{"n_kv_head": 7, "head_dim": 64, "activation": "tanh_gelu", "rope_base": 10000.0, "bias": "none", "tie_embeddings": true, "parallel_block": false, "extras": ["capped logits"], "init_std_qkv": 0.0267, "init_std_up": 0.0267, "lr_mult_o": 1.22, "batch_tokens": 131072, "seq_len": 1024, "doc_mask": false}
Each number is 128 + 24 x the weight over its row's rms, rounded and kept within 0 to 255. Layers, rows and columns count from 0. Numbers have three digits each. The size before them is the row's rms in percent of the matrix's.

# q: layer 7 attention query, 448x448, rms 0.0384, rows 12-63, columns 280-335
# k: layer 7 attention key, 448x448, rms 0.0394, rows 12-63, columns 280-335
# v: layer 7 attention value, 448x448, rms 0.035, rows 0-60, columns 280-335
# o: layer 7 attention output (transposed), 448x448, rms 0.0718, rows 0-59, columns 280-335
q12 099:139133123099172167126095143084091158133117099166144138117139120130099108138131159100144126115120110113151168098156084115140168120115107114083101099157129118135152122119
k12 098:091152136145161108127121120166099127115130113141119130111074132131116141124107141147108135099120129101137113150112125140073152164097140129094144185142145132115115144112
q13 098:154078148082125128111167180140094124124158093159186119136127162152113124155110122177145095146170132148160151169128135127110106104153130131181140137112112088088104108126
k13 104:150115108099127115138156147106147093133162158086100139097151116095139136113123139131131115166127118144168165103123137123174089166101128134102119112129157137138104118114
q14 098:150184134096132178156109158156083104094146129096137155148136175097148148097118185123127136090126116162115130109127113134156155116099141124137136139116167144145120099153
k14 107:092115148111131085109170129137125114137140139142114117112085158118139093098088116137138146105102125175122131083103149152098131144148127132139134122094097114136111117133
q15 101:115129101102094154126153169150124116122108112167118136114134131131125124091102126192172130138081115076148132154121167158153102129123135148110123112108145137128066124164
k15 102:114127123141167099136108102099122127151114146137187128112073156120108160104114119137132136100096171066119117129157160130119129125134134119139130126144124130173153131103
q16 110:153120146095163116096133091129156151132141101120164118126137120160118122105138139103117142136145077141107173125149124119122144123108125154102105103121162110122144117123
k16 114:112155152135151106135114126129120152158113112158133142148141139115107139143162139112153129124143154109127118138179094158155117146137120105114118164105072144084094086130
q17 108:098150127103117118140141157099115115097119135156124165090143164135145120140162113082148102102159079137101169132104106124142140110099112125121115114131117128099135137129
k17 109:084157107094120113087134148165140131164116144154106131145101146119151148165131150093113122178114122132122087104122141097078150122136131126128085141099166122124152133138
q18 107:097122121112136162121164135170084101125145118127141121087087134134150161118160124162169104126159110159154091100088135112095173125153125133159142116099120097106111116126
k18 103:115076144152137094132134110113125149114107163131112094170108139101161116083134104144165139097144082114149090140139189148145084149150116128170113111114131144144127111120
q19 109:097149127094140124129119129110117127093130094124166129133130135124132118097093134126112139146148118135140124092161119164119163092085117110072117113128126192147130131161
k19 108:149139095136085130099128107155117117164133114120158132134143111120099088130116180120131145128110129122173134092102126124107118117123142105148120146094110110115138152136
q20 102:132124147128122137130200167116135128184124137131123120121120100144105087113133146159093119129146124181138132150153126150101122147142108149101136119158133101147125135146
k20 108:109145121172145128106129089146113133146119133138130123100137106126159129110150122113118137154103132148142167120148141116168124130157090084139153088137140115128126141087
q21 098:124175129115153136126112137112148137138132136114123137066104135120082114115154154121147116107137130139155122147116104136087113147112096135123129083124120137089130185110
k21 109:109091096149103107157112125111164107130151144120125111126151125133083115151134113144126149138130133117120123126141112130136102127136160132107134144111120114122102119157
q22 102:084097111116111128168126136098096104150141069122144145142146127186141130079100127129123147081119115136101159147116114157142122142129130119080127127166132167127101090134
k22 107:150124135140117130114120162130115130111146105133135100118125177115094133140125087153115098150124133131128084118125130180134100131133149140167166113158133141119171108135
q23 110:121100107104113104137135145131167118151131133114098075113148101143102151138125117158122149153096115167169126121163111098094096158100151119150130123110061065140110158121
k23 114:139125139118083162148143151113104137132109136163122121138106140157110163092097072101101130104125148101097119120136119128119101180147096135148102134092150133145148122093
q24 115:118084100137165121149108093121151107161129125142132172099151106117163144120113114124127115108140109146097116157137137149112121132122071139098122062116149155111120112102
k24 106:102136132114136145105177152120104127086083112143094101091151115187141146146127111146136116098092147132150116122115151132106153097106144120120173157102135157123166121119
q25 102:091074155138156106123071162165132151150083121116148150074133134144135131164166143080161151143125091143163105125134090127110127111146130158136122129155171152158108159130
k25 098:127154129073123130144109122122160138080146130166134133139125125097142148118107091109114126112154153128116142121126120105080104139160143121152109085133126078146110110148
q26 103:113084104142137168113121155108113160130152078127155116099107150120126119122122126171138146122129134110112141147136122130092095118139117169143128132173091179120181089092
k26 101:166137162126148127112123112143095142130154109153115135159156104144089144095103107143115158147131130087156114133135102124152129136053153099169140109167150113146145167116
q27 106:121106124133173115122145118131097095110099149109096122117120166117083129143153157167120105138092146095113156102157116120128123079078114118137108120168142106156156107138
k27 102:118151115135123133155092124116164133092119109118130175116121134155103158110152117149133092142126131120117120136124162125123147145159106126115144149114111133117164088103
q28 117:115163176154161135116132133088103148113109091144091147155130120115132111129133080109124141139118113111093162127145131167140123092154109127103125071133168148081109114102
k28 111:132101156130106174150104169114142125112117096128127129152109152138075108109141141118137111137114172102129110142127135137115171119148153135124109168079102108152109151118
q29 112:192115128145129106105128146126119115170106158109118098131155148139113130120155139145112143166145173168138095148167124114189137154134155131160153141160115140175161105130
k29 110:146156131144142103085143142152096185143165179159165151123124093131116112133123188158122163119112097108098114137092087120156095130139131136121110147110153117141112140103
q30 104:101150086094093105114142134138102107138104147133112153133077137156145136154114119108111117129129105102141130176127117128093159111134148137103159142121122108074046111109
k30 108:166179150150103157157124136104146101169135169108093131131151147113152133137074132134110127099105173156085121120153095139142105140133142153126134121128139140123164162115
q31 109:129108146123110160149150088135122151117168093135124162140112134121137133129155120123099113136121139103128107143122092117131155126160118135124146135122145154156144112115
k31 107:130113090140097084146121129136149100134120144153113146129100136109124129156145104132139118093145155100117094125134160125117137139149061043126128100112102136107116137109
q32 098:097125136124138137086122128128123102098139080065131091118067133113185109155118111152130117153115110122124136155149189144158140136120181115140118138123106128080113111104
k32 087:120139127140143164120138130143096151102131142154112124130163073167118105145118157119150163140118092127127159123154141132091125155169076122101135103132107144136120160122
q33 099:107118100138141138071109121118116110107149093126113091121077171145154155116114139130098143197107132102131121154145194113129114143108172177126097137141104130103128155121
k33 085:114128129128108140123154119145155168174097138131143141138181060117117073177163105155145141114094117169093141136117104085099122144135111125084140141100115135116102088086
q34 084:104137146127094145110158134117128125061116140072068097140096128115141119130092169106117138109105131128126093138117156115103107103076123137147085117106109133097093128081
k34 088:168099149139111151168145132091123110154137123141175096121156139151162123100133089101116142159146080140084132117131117126115143100174106094116146131112116073165125084145
q35 088:126120108102119146127127142138105113145134090096172108127107159100160122124132105165135107142127111102128147135135142108164169117102156122117122117153114133086116113113
k35 087:144150151126119127136103123099119131130138153079130109163158135136132108132124121111077109130113127165134081158160113158064083080165139112155130126123117142127154098133
q36 089:156168116145159123113141112097123132136138098161155111146175178153096129118099119077145140116134113113116168134132112122103160121130137149070098114143162127161131139165
k36 092:088128083130120136117144151170113117125124123113118153135095134076106135142159121150099103092079149174113084087107143168116149123119135094146162085125112141076161129136
q37 094:120147126129172140107091098097137181143140127167131121148141152132174142146169133127190117112126106131138091086153163140125128124115158113077091145170116182103134135130
k37 094:147135102127108166175146180151153104088132125114098122158132147135128098081093116133132105109103162112153118155132087178099116081100166160154085137100122137111162100136
q38 087:163110112163093127121147105137162112111140137134120135119140114110092098125178103134111176093094155105120131116150097140123120111095115073139163146120100147099136157114
k38 095:117143122149146130119092129113115139096133150148139107123144104121130140137122138117137121141142125152166109135167133183094098088119131151115137125143140105122147125160
q39 092:142137103094133119115140109185154110186129141125144123111169114135137134143155152162156165113141103080143107133116116142157111134122135125163136135111140181154135077121
k39 100:138104126140097129149124099120118144129167184131195091130116134156097135119154110131119107134147134152133144133122098137128125164115129164097122125151165107146125149181
q40 098:120104111126111159100147116167111151161120111136126092124103119144083130160069173150138098126113088120148091174119086128153097115106121170167159149169115107156063110135
k40 093:144163109124107125126134146094133175160141122159132108113178125117134153094103133116164160115122099118139167167115102145147089112090164101118128100175088132107119138136
q41 095:118107119147123179124113120136130120099120089124144095148108166103132095112106104117136142091088115154178125127194093173111126101131116102103130135105128131115094111146
k41 100:149156129134083106161175114136145124172135112146142138097156103144124145105152111139113125152133162106143108113114140164132198130146141156166082119110115124165164138095
q42 089:109104092102149127141185110095105085125115160186125146119145126115096134179121090112115156138134183118088113140101112129198115116162135160066156131121155158127163172117
k42 090:113145145111104164154141153102149106131142123107130148128117132132097123107101144165082092138095118102117115112189163143106116127104145075126122126153127109117145105130
q43 101:131079121125144136136097178119141105138133133105098149151135134120087145112157132167107119119163151162165147140132163138096112126124088098138107165173145137110133122124
k43 104:113141161154091155147092122123125125122077075115146152093158170121131103133131059125093119162116118073110151105093137141165113152144137145082106099120134127155123136119
q44 100:150125128116115079106134108166124150146141142137146125113154070122125160119112162128169132154132142109120177151136115131162136115163174183144137119122124115179156134160
k44 110:119143123121118138138102162118117144106144114102147168112099129118152145143111131161116120152112107127107131179138105149174116137101137134124114104131120117131154135137
q45 099:119149124128135168116115137096096162122140072170150107119122139094142144145092147105165102095142153110133136079119107181109171093106126074106104127122082141118124152092
k45 102:120082118124097087126145132102153108144132096130114126144110148145129124150168114144111095091128123124152172118124148091123120158134158112144103112099161111087141093147
q46 102:102101096087148084103101160131118169151110153098148148126126115137128133112132147133144132152142150152146143150097129121118102153111098155153107115140142105155129150158
k46 101:157108145168062161126117119133142119089100121149123168109126100154132090141122148124126105154143140132134124089094168185148115149149166119119130163151089154146136091102
q47 105:162139133126115141124093151138133130088135131186083152160122109130128110124094155109157119157077078110094164125135150128121154097089116104093129125146158130125146105131
k47 111:131117070123146112118112149137123108129096160097112134188111178129111110091106165119098130070078199131195054082115139148091132133111128152128094177122112154112152143140
q48 103:162128105134167117121141138149128079119139139105100093156080126133166163124097152170153121111114111112137117120141092139095126080146138140154133160139132134140129136137
k48 101:140100137136154125118080155141145096127112145141139178134142138129111112110136146139163138153157118096119098165168135093126111144110119164110164093104149167105142146137
q49 093:152105111087125134114118160129141130105141138109139129084106134159138105160128095159089171171110110145139148115097102149116121158087160134126122082120146144162165107129
k49 101:119112136124145184145092167099103138136136171148125117081139124167046125111126081128142129132132105131107117139134105139118149120163168120099132110170134115155148172117
q50 099:104134169147102122148165121144120132132119106108127131097098159124141134119132080116053146141142084163081128120134155150106088133098092118129139160150119128116077129083
k50 103:136128174149134129133090107125115152106099144156112114119155094128114115131110115155118148151161115130120127087116129075072163126113097101120136113115134138144154125137
q51 102:114169104144131116123117088115140126132179106128163095096116138105073145143138142102164132128110120131121126087125137118160097150131174096088156126176096108132113129148
k51 107:147120109102133120121148109131109076159140097103132098111132125116122118114155160154147146107154106168127146118104110131159157129136159102110153113121086167141130157142
q52 098:149154166097122144059120089132129108109096185129146128100085181111134162081127126108116166165111137130143092158138152132146147135139124154146149196118153159100100137119
k52 105:101143093108117114072125136150173132153144130133118155129131118122148141136127134166090130129164141150145167174098147158146082140127155136175096116098153095152107098140
q53 106:131168130144078146092124132173117185151129138135149095162128090133121142183140094106116139093155113104120113132143128152101166120137123121146145164144157127133105139114
k53 102:101119102136122096165106112139156158178079169099121144163126094084132131118108122122108153145141147157095166103147153100138175092147120098119103169155102154125114101096
q54 100:127116134103106073136151120164084087131130094119131123133100133161145139104127131124155101092120165124131148135113162156179149124164146145114158111168126132114104131164
k54 100:096117097152119115159146109114152101116117069128124120123167132104183106189137156125096138126142128117117099131130134085161112137072091105102118169138146114093140160135
q55 110:132121163148180126139117119101138129125152106154130148138146112117103127141122119115165103164132146111124160118071115140128145100084142129138133181125154155102120117129
k55 110:115170121177121063126142099112120101136104143117113176108137169102161119115147184114162126161168112136157086134155125121127161149150152140168108119128151096119115134122
q56 105:136110126085134122120121098113102140153096106115130102118106116091100106135135122154112152100158066118107126130151114132124121113143105128117106149114152141136146136149
k56 114:094137139142115150114137073154118098129111132178109117109146110145127148144129102117170129090114141130120103067106130113143095151099112097110127159107159139098169136111
q57 104:088149103138116069104101152104154123100102150104138126145146100130124187101151146155133117122082138127051128176116135086127139139121168135149135135111112122159114112137
k57 104:128117153097126144088119123145130132129128116121105132143128133137145126187116161139131116133097140143133103135102132073110100168114126106151102183128140124114144164118
q58 113:111094141118124112134164107102111150123132161150097172112146163152135128124113137109115139135127128076152149131123120175134150085102138119078102147164147136086111095138
k58 115:095075157129136133099099173159125109138146137134139160110159147106126100144175156097102105136092141127131097171108094138110154123084118093120136142105141120111119114181
q59 102:157127080146133157102124141148151132098162156129155154158089130126151119085141099164098125156116155143158109124123136124142137113087152108136110157128117101142121129060
k59 101:125147135146113099093127117118122128066113138110110162135148106133106070129133102103134111145105070135192171095151135130133139120098150112132159126081112132110149136159
q60 107:161154061137126167111133133161150138132111083108142127159141134135116127150119121126127089133116143120095104126136079151133129081114086099126102121143125098134136128104
k60 112:103089116123104079138129128151140174114117106137142073178098125086104096106131134068131119138138138162116126119161118116127121117091092122136109116138107153125112130119
q61 105:085105140128150106131144107088153126159116115129130148139109140105158115108131139145138128117164168087103133142116111102137156140064118130071142096144125165137106141147
k61 101:111110151167096175201108087132098122093125092142144131155180103095131105126153105118136149192103122095121117122147153127144140126102169162151131126146145124132139128134
q62 107:135125142109140116110185116127097120117153093128131131122152133140154143161131093127128087152144125119118156136127123127108081131108124128119150076149113076147137101070
k62 111:137144141104128159104119132173111124133160107144146124106111151125150132098121084123105138109145110148117137120120138120086155147109116170136130135162140113118113095101
q63 106:161146076099141156106124100105188111140107146122130117130096123136071102166121148152090091089172141166114152119140140122153116115114134138137097165137114130136160116111
k63 102:120156094124126141138169137150125102075137111104102170144182126150088110140139125137144101124101103135129138145150133142137130131141106136125128118156124126141128146127
v0 103:141155172129108149079099174187151069128125115138108105143153150153166111115157180176122137103150127159152109141143090140155087139101122135123147136134127132135114160086
o0 104:124130099118113138086116147163116091164129122113105136134138124101133146133091174162096112117166146125136134138121080179166147103128150115124081114144167133127147134149
v1 104:149122117168109154149140169153117090094145176136117151155127162147129120108121094138093133140125149151161150119110127115122135156140095113121138101112089104122123152128
o1 107:143119143149126155156127162172093112120120141138139132140119172086119122127113109153129134175123148127139120140143119141132152175113133106119169118160121111125115129116
v2 112:121148139118121119092129093121135146098119142114124137175120134129160083094139117122126168118150097141119110177083154102107112146118094107120144084140104103128168136157
o2 108:081159110140064139116121104121175147144142113103119158145121136113154124110132102119138157132145147111147136145070116102123102146115127101099142098129140122135133117181
v3 113:113161105137119120109133120108146139146149151140135124116156113121196089160094139139122156114138124117116143119127137154147132152114160075093151100124108111155154093120
o3 106:065131100096131115103112147080171159125118143130138128122174158114160111135153162127100122114118137117131130143113118163135151186100141099128150104126106115129134098070
v4 098:123116097159098113148127094135123153095101147129149167136108149124145094111121137172148155121135122160149157142161124090191108089102139137166108194142138045105125082129
o4 103:111132119124108136124132119104106164082135132166182133131104120105149096121077163141142120140171118101124166139117136106147129104110165110143122140174135082148120131146
v5 105:079175139142081157134105149144129147150146093124100103111103140107106125164183150131119121125120100109132159132114133082120136122151144141145113148135129119095168139111
o5 109:131137154153077118140128126135080174136164131129099109104119126085134119145136127147105140128154090129123114120118167119129119130111171120115130155118174132093108106123
v6 102:139081140160134146100127164164156122137112129104124095140106151136096135176117125146160128108084119147144091181148145163072156117125164116131090108149150137117084114140
o6 103:140061121147146171127116085115159140147111131110065103147150156112084142092102137086119102111123081153132138158134105168122156100103109129118115172119101111113146153114
v7 100:143141119091133116107132115146123143182132082161140181091129145080142123092147129091099152132130137129093155135147145135119111112107149121134136082099132089155148205155
o7 102:156114128104119098099123112124107107158110083179113137138092141111128124129122106114183147120146059105125079132174148133150101119126134104148117103133117090085141155126
v8 104:126111100150108116127196146174130096121134109144178105127116160119131097143137158132116118116116129111129124133118176117161157159128126103085070152089129114129103125099
o8 102:132130166128116112143162108121109103128108091117136105110142153129117142127089147111111113152123134137148192153102128116158154124170143135123066171087181114110154162109
v9 097:136138114162106152138143109143151107103149116130114119123122133138183134128122112115115107163126139120141095134138092122115121130102153148158137115136156119103167134150
o9 101:149114086122099164100085120125151101122127143129208137114105117126135115146146135103104099162132154148156147139095113146093117121124109143180151154123126114139105162166
v10 106:127139162128088113130124076133128115093131178155110126139130092133150078163105122143128081118158113131101139125113123119104141146096141105121126132098141119101121144130
o10 108:067100140121128106126126109121173129119118178137136120126143136130106095148102135145123108144131113089141161156131153147125142147134133100125116126142113110122127150165
v11 106:143103120108135117127098135134121084147111081145150126116096130126147062102096124092091131120099096092143133141127123185069152177117084128144090147130120147157129101100
o11 109:144097120124114126140104094116131085129123128130106129120130087150155082082103146081120150155122099135135114146164094151108162162178102097144101165106113113118126096130
v12 104:145113149148134095117130107128083098186120137122169161129128135100117107138107093102158136133148163093154129137128125134141176114142143127104141177172130131094129127150
o12 104:110139153142144114161162115146035092154140116093142128154144095114145141158124133133111125139147120163143140104119123149139118147146139123116160143128129136082116111147
v13 107:096145135115159115106163114076137136111105153149107146119129116136144144130173094106143157147149148134143131115113136130168135122096148108097092134118129095152103113119
o13 108:088169127136139125111161144079114151098115139126116115111135129142141150132168102161106162150138130153144136113146126125179116137141138122089091132131104113117102113152
v14 097:130132102168099134152127066119120127111114131121122107090110136086136121099118095094158156137119136094125126147111103107155113136138112128083075123133123103161159121151
o14 101:104112144162125129117074086091111121126120097134116122141088153113134147093096130132126128101107125099135151136107116168159108127156099132073107119124105155150143124141
v15 103:127139120113121137101152104108095141131083121121126106110148117125121075137143192088122112125175144159084117089119149107094109169152107163167110089178146158107101184120
o15 102:102140121141135124144115103094112115122093123143145112120170133147100131155144113067119130093143144146124137103157152148095169121121121108174208131146102151129102161143
v16 108:138095127150178092104133069160148125134136139172119116135133126085214142138132151126165150109149104123131136162130119119096102148162100147114136136112149102122164165130
o16 110:128136135179157114143146088149168104156105103130135111167129115128222131144164161118135125108119130142109134150120197112126189113141121144119138119130149088187121111071
v17 098:151124164142111116154062134107114150135124154168147133115137123138092112131111158143104159136131096102064163113117133152098117119148139180130124184153099151145128136101
o17 101:148100171127124129141071111127161140117075130110137102094162131154124153135111075145058154138104143097118129132130175142117124097116121150141113112120107159113097116097
v18 091:113117147119127150099096151082162135131125145155143135117096133151103068115167183114133095135134132140107144112106129085141141193081133106136087199145106125116128098107
o18 097:137107121103129135148092115110122151135114141136141136119105156103115174126108132125146118128131064138135124096130124127136142150119126090181107122108137145096074094104
v19 103:093130140143105123136110106137119125098104104131114109126126144111114146102112145141101131168156146143149188139158111162134149097138102159137108096142115143088157146105
o19 104:100169133177100123103102140136150129126125089130097152113152149106103173106121154165138147136157169163149192134153119122132133145116077141144122065138117140115154141110
v20 099:138134148153139105122139161136170145135115147155151151119153124143108117103127168113124099167187117122095160121094153186103160143097154144103094138121125152130189162119
o20 099:141118135116107087132115134121107150150114141128175159084127112123131115125143104103148167107161094110081118162112157153125156127095146142129105132103127142145144132134
v21 105:124192110139123152106118150100131140152102150163168140131123150144103111152104144100109143141124133144172140088141159167117090121142126108096131110171114134109109115132
o21 105:077134125119128153116107127144110132157138129110166163105122147162122122111140111094126089175122138138102126109127127159120119098140185140097133145129091118128165122135
v22 106:126151134117168156124106103117140135105160147109150148134101061129106104096175135116156156154122163111118166131112095164143176100106073170145112190117117141117135184127
o22 104:142163136129140159138092122115121134115170128134199116121159112114120111089102116117124196164128156114085130131148083132092174100168093117107106156118109119137180088178
v23 105:138143172092103144161125151146168116114087117169110118125122154172114101149149105093162169098101152109163128104118125118152140152138131118172143154144145172151161112135
o23 104:147129129090137127126137182147140131149102138108086164135115147161088123152146139078109170102085150146154150107111127092122127114142170123146096188161137160162158126148
v24 100:132137160137111096148118165120121101126126072126131143101084145148145147126090129159115153137159141148155119110107097180117148110083123098155078150142119095139094159143
o24 103:122130126139129122150120131138111087123135088126158118125079132174151144133105129134143185131108119164173122155118126145178109110110140103161137146139162140213125142143
v25 105:141155098112174128175161153092163153124135089125139137149103112161139138158139123122148129107157097135117149117113140149131154109102143120105046135116136127112157136114
o25 104:110145120109104105160138113130183135099098071123135147117081134120153202119137123126164143146157079093090128127076136126122169112098121155105113133161149196131108126122
v26 103:137119127125158096157078089166162137090124089094098145139134071114129166156152116123108164062133145139147155147087162141150154138136117135101119138117139173137132167109
o26 105:134136125136156129128097104173172091128147103108117151115168127103151134142173118121155141154123097107135152107114157117116109139145131105108125124164120166170129176085
v27 106:123120106138115144166153105142113110116170167096141125128179131151141079107098101153115125103122136112105105110102138132139154098103147115101145134154155171086142128123
o27 108:149104177153120099116128098100111137139165128129145137118160147155107099136134132164093171122132122136136127096116142116116160098120118109081133081122135169125107146147
v28 106:142127102112121188128152153109140089174168128113139115129153103150133109132129150119120099161045121143113126106145150166105124091106110147115150154116123137141169113121
o28 107:120136087076119194106145161103122110153120135150140134135157075179093119123168158123118131137121120143107152137137147131120137127164135150139107139117126142123157117107
v29 103:141094144170138119143122116112151117151127131106135148127107097123147098117149159134130124109118142153100141112092128140142107165128134157125090070140143107066134152115
o29 104:153134145150123115161093150124134129137149122129167155127090130127125147135137095142148134121119116114138109110104081129155142147144110138124126101129132123117109144121
v30 101:137061098096090149152108117143120107121084114121131153135119146130128139145119179134149119132174101159125145112127149144116100140104141111168113132167161099138115137092
o30 106:130086122151097150159093116113086121110116112157147161151130129152080181131102193116152147132197124137099145129127122142158135148113148117178103158124137086139085131096
v31 100:089133112127104148109113135110113114153141121112142117126165137159107121177133144177195113121134098154119171103169079094129174138156123114109129093133115152108139141084
o31 104:123116130114108119129142134110150086135126141140106128129138132143078125195093152138173081135119129154130112103091088066134167114151178146128148110128088143131129146110
v32 098:151098175163071117156124120064083091131093134100144105161095087144096120152086149158147133127105107119118097116140125115156170129125107141097094117132155169148098118124
o32 099:156134150191080078161068105126137123095085101114151138116154105108119087120104118148135131170138126117113122074097116169111158066171130116097155138155164130148098118112
v33 105:072139106118166124137120106125206144122161081143135120096133137129116136086145140147115131120141111162124126143094144116103129108123085124114138123126143158080140156150
o33 108:084105128116154112134147099133137125131153093107150142105119127142101124159184132153106128112155088181153154126122162102132150136142142164153132122120136133099176096147
v34 101:098139143088139128116115090148132119104167091180152111177120135112115145139160089115113128117144150124088155141126168081110104141159142151117162097100095120094150159123
o34 104:111163158145116104122147092102164113158120110155096136140132122130141135105183111098105172116135111125082149135154157078164115131144155105143173115125122148169142167138
v35 102:069149139136160109109107109141151122104098119138189123111155130143074125118085181072138103152119134161106130129145120146107124091100104141160126160113146104139114136155
o35 101:075103135102171137085132117142113127087132103116148104119141157149112114130105168132107148143128109158122137152115146117127121117124110168149152176133094084139121121138
v36 104:143164136099119160147113181142153107118153120102126115127135130137109127133130136112114134118151114144130180154168127162118119169111133124109127115133104142137154132119
o36 100:145131087131098175113142150077148118090094124153143101113114131133113105146104093135133154073120137149129126141162116166151118152148134084104108123130128148091149089136
v37 104:107105139107106087183147140130154128102103141092116159123116129159128138101119155129110172148133108141121152137142117139108086118153136126108127143103133113135146159112
o37 105:092182098150135147109177115141160143110130137060123124115122106100138126138136162166102140132111077140130132118131137123136094107149112102101104096071112082173136195125
v38 106:124102138128143128145141157148146170132105118155140173196123088112118149130116141110126127144119145141119160108132123136093144158140124152112140174127132106116136178106
o38 107:148149122114155126110120121131107118129094126117138183143115078142137145180091145147131133155131142137144174088162142161119138122089124116114142190115147152170157174136
v39 106:147157145066081115107104083118101112133140108164161133104103130090133164141177102147092140132128196118152145129118166174121122135135176151149160110117097148161138103173
o39 106:140138130072112148133140145146091110117173115117131137125121159078133186150157106132118161154153155121130134120121162133172121135156157147172173119133125093105129131110
v40 102:093129109128159137124148137099139151124140115099125113122108098119102108132150131123087135103138109119087110083115103103146114095117149154188155174100154126105122132164
o40 105:126139138139146127123136189106144117116154142084127140115140136131133135124129125138105104156111120081118148112072095126151099105149113139121119121154135131111082101140
v41 106:176179132126129058118162134096153161151156084124179113121141109102118144126099118140094176137132139136173094173114164131176128112137114064141099129135149127156103134117
o41 106:153184139128155038144162163092125170132140103171140129161136108119126132113134134151087148105068093113150120170118148125120131137167100121148085152112120118115121149113
v42 104:146127130124148111118119132091087088098153143092157100122153114126159131138116061164162107126177152138147098118130119140131112083154084137123125103134118138114133150127
o42 101:119144125122111117136098121126082103162108148105179096166146132114165093143134103153180131110156156148160117117165155137143120118148143160128127143121133098117170151157
v43 098:133123150094107110141119091137132139172106135135150113110147122146140125123119150146090088118132144167124099132151090112131086137136147137138178154162194117170129211183
o43 099:134111112082122109109136125165137117149111113103168098104117141139140116156130140129087076128136158169107109170152136123090128173107132167123124126134168113125122162150
v44 106:136148181112101123109146194135165158087129097128119132158146115160154180108130124124135145108130146170135099129122112135128128177116106131100143141119125139124169128100
o44 110:148152162134156142102115126110119151137147086086097192144156133155147143122105143113113153140133106149149118123106111161165146179137139115106127123109149119119167107129
v45 112:108140106145140112140079117133131125116137133159125122113153077179114127117120070126113136157165120130140091139119126105160140125128134126125163128134142132124160121153
o45 110:130138127104090141147121118088130144154150119157136107103179130172115127108123089166100110095121141125134108102156116112136139118172133130132139120116146120157156104141
v46 101:094119138103117108148145100196113145113115100189098127139106133121148150125100113111127102163129123126099122123141129107110117102142132169119172167142116100131074141133
o46 100:132120133102105117125140146110092113160096142137128116137106144134131108148125121134099150146151153101197097127150168109127121108140099194085140142126116139159096159115
v47 103:223120130128143158111110126154168128159113167133111136133119157131155126125128139110144067110169114100143115123120168118142110157099144122105094131117117163124154158140
o47 104:153143093136166133084128110188162158130128121134107154154109188117191115145161120081143067107180150097140155145122142101130106145132117110115111111142129170084117118157
v48 103:168150134126105122097119180106153159127153137090145139075119119099132143114085095133102143131105187153119167092160154125153153100133124142122132144126107130145079109142
o48 106:161117139119087164106096156104103141063125142080128122110095112146152179136136110111162142158148122125134140156135138119142134077100113132108126152144126129109094117159
v49 102:156083131160163156122134108088095109126138128101133116099148145153155123099126145121084120145157096133105192099103140140109124110138152144185095178116155168092126124116
o49 106:134114106114144145138087114085108150160130184100147107090131130138088189106133150116112137104100143137088170131147114133129134100150123145128108118156117136101134135134
v50 098:116120140153145171135169123130146122104170128171134132111114163117111110130125065116128108127137163154114128101115088128130091171123116122123146104140119123127085095136
o50 101:144152142150181139139098158147125122094142128149097107119118129091134115114173104095108105146148172147143157151150102121146143123152099104132156129145162107124104112121
v51 103:122076154157087083110090109106090109133086118152148092108137154142111139136117127096133137157138106145120123147157129172171126124154125111125150125103134118096117145137
o51 110:100085145120095133104130151119086169185097108155156072099149126096131133150112103131126133128117150116125118144147152146157132121129132128155134131127118097157140145099
v52 099:111096089124090123148116123126169144152130140110080155101116088172126182104098131120140134149125108117137142149146129124096151150124155135099137158161121129135075155119
o52 102:127150135130110114124132147102166126123178149121093157097150139152120167121128128136168120184107108107090123106168105135169129129076146123113153114175096108142145128125
v53 103:163172112118138171119135134127116113127133111086090094155141100103132132159147155129140114160117093103141143093109082142158113153117130142126125153148142132165100176118
o53 108:129151153113118173087158121165101110144139075139119086138119141128106172056122114130094129134133122111142119121095089133135145112126112128127147112110095104141050113142
v54 112:162128133101121128127112098162154119135153115150133117098081101083180070143105150132151080161131077130116146136102105140156144114093129102143140116115166092114165134137
o54 110:123154144096121113110148128120137144151137115125178125106092108113143126165070180142156128150135132158136088140089138154148182170115113107131160104150168127125145149169
v55 106:090169164130091148152092149140179132145149155128149156150113094138119151144139159198103158151098105151140114128151107109113105123125125149104116184173126137125116143148
o55 104:088153144112155081147146141145143137122140167082155168142124118097129158150131131152119179163102116103169135138141119138148112144121115125137119172135145119143146160149
v56 106:087123133126136150114112157151122124167169125142112119118103125128125170131113119140118101173162108097069155155123114158159114148185083082090119144138098150131149110108
o56 105:115133127118160146170130147148128163179141142136097144115107116160092154169120114157118102149161158127110159128146140126142144100192112111141101098111126120124143144119
v57 108:120136118078091147095090165150133124136159159110102110124143116108134139136141145129163117077132110137136077132111116157148118130111107154155163108134107136111152114159
o57 110:119127127086078149126114097215087130144145147130082143122153102130134113096135105162147132102165119130160126123131116132114120093147119162114151121116096127098091089136
v58 100:145131131117125134148122155128157098133157105138153113130138141111143115104152112105110139121143163196076152185103112137131115118168106138137138142188086177132131091131
o58 099:133152158157130147127136135115154137101134152120152089075109167122147120087122080111146167168166112136111116152127088064113128172159087116142137132130122199131137091091
v59 094:127104122120123062124127129111156155117150128150168159083149108127152095131101167159140122137148126066141124115155105103134128123106146113111108093083083113094123138118
o59 102:133100117141161140104119098147137118124119110143129168120139102098148145135071128180190102143141108066101141122112076097119120119097157091109141115096147094095156122119
v60 099:121143144135145146146157117136086080134135122111111084145125123147065162132134078165159126127134147092155137159104138108206094146116134113106139172153152132130132115115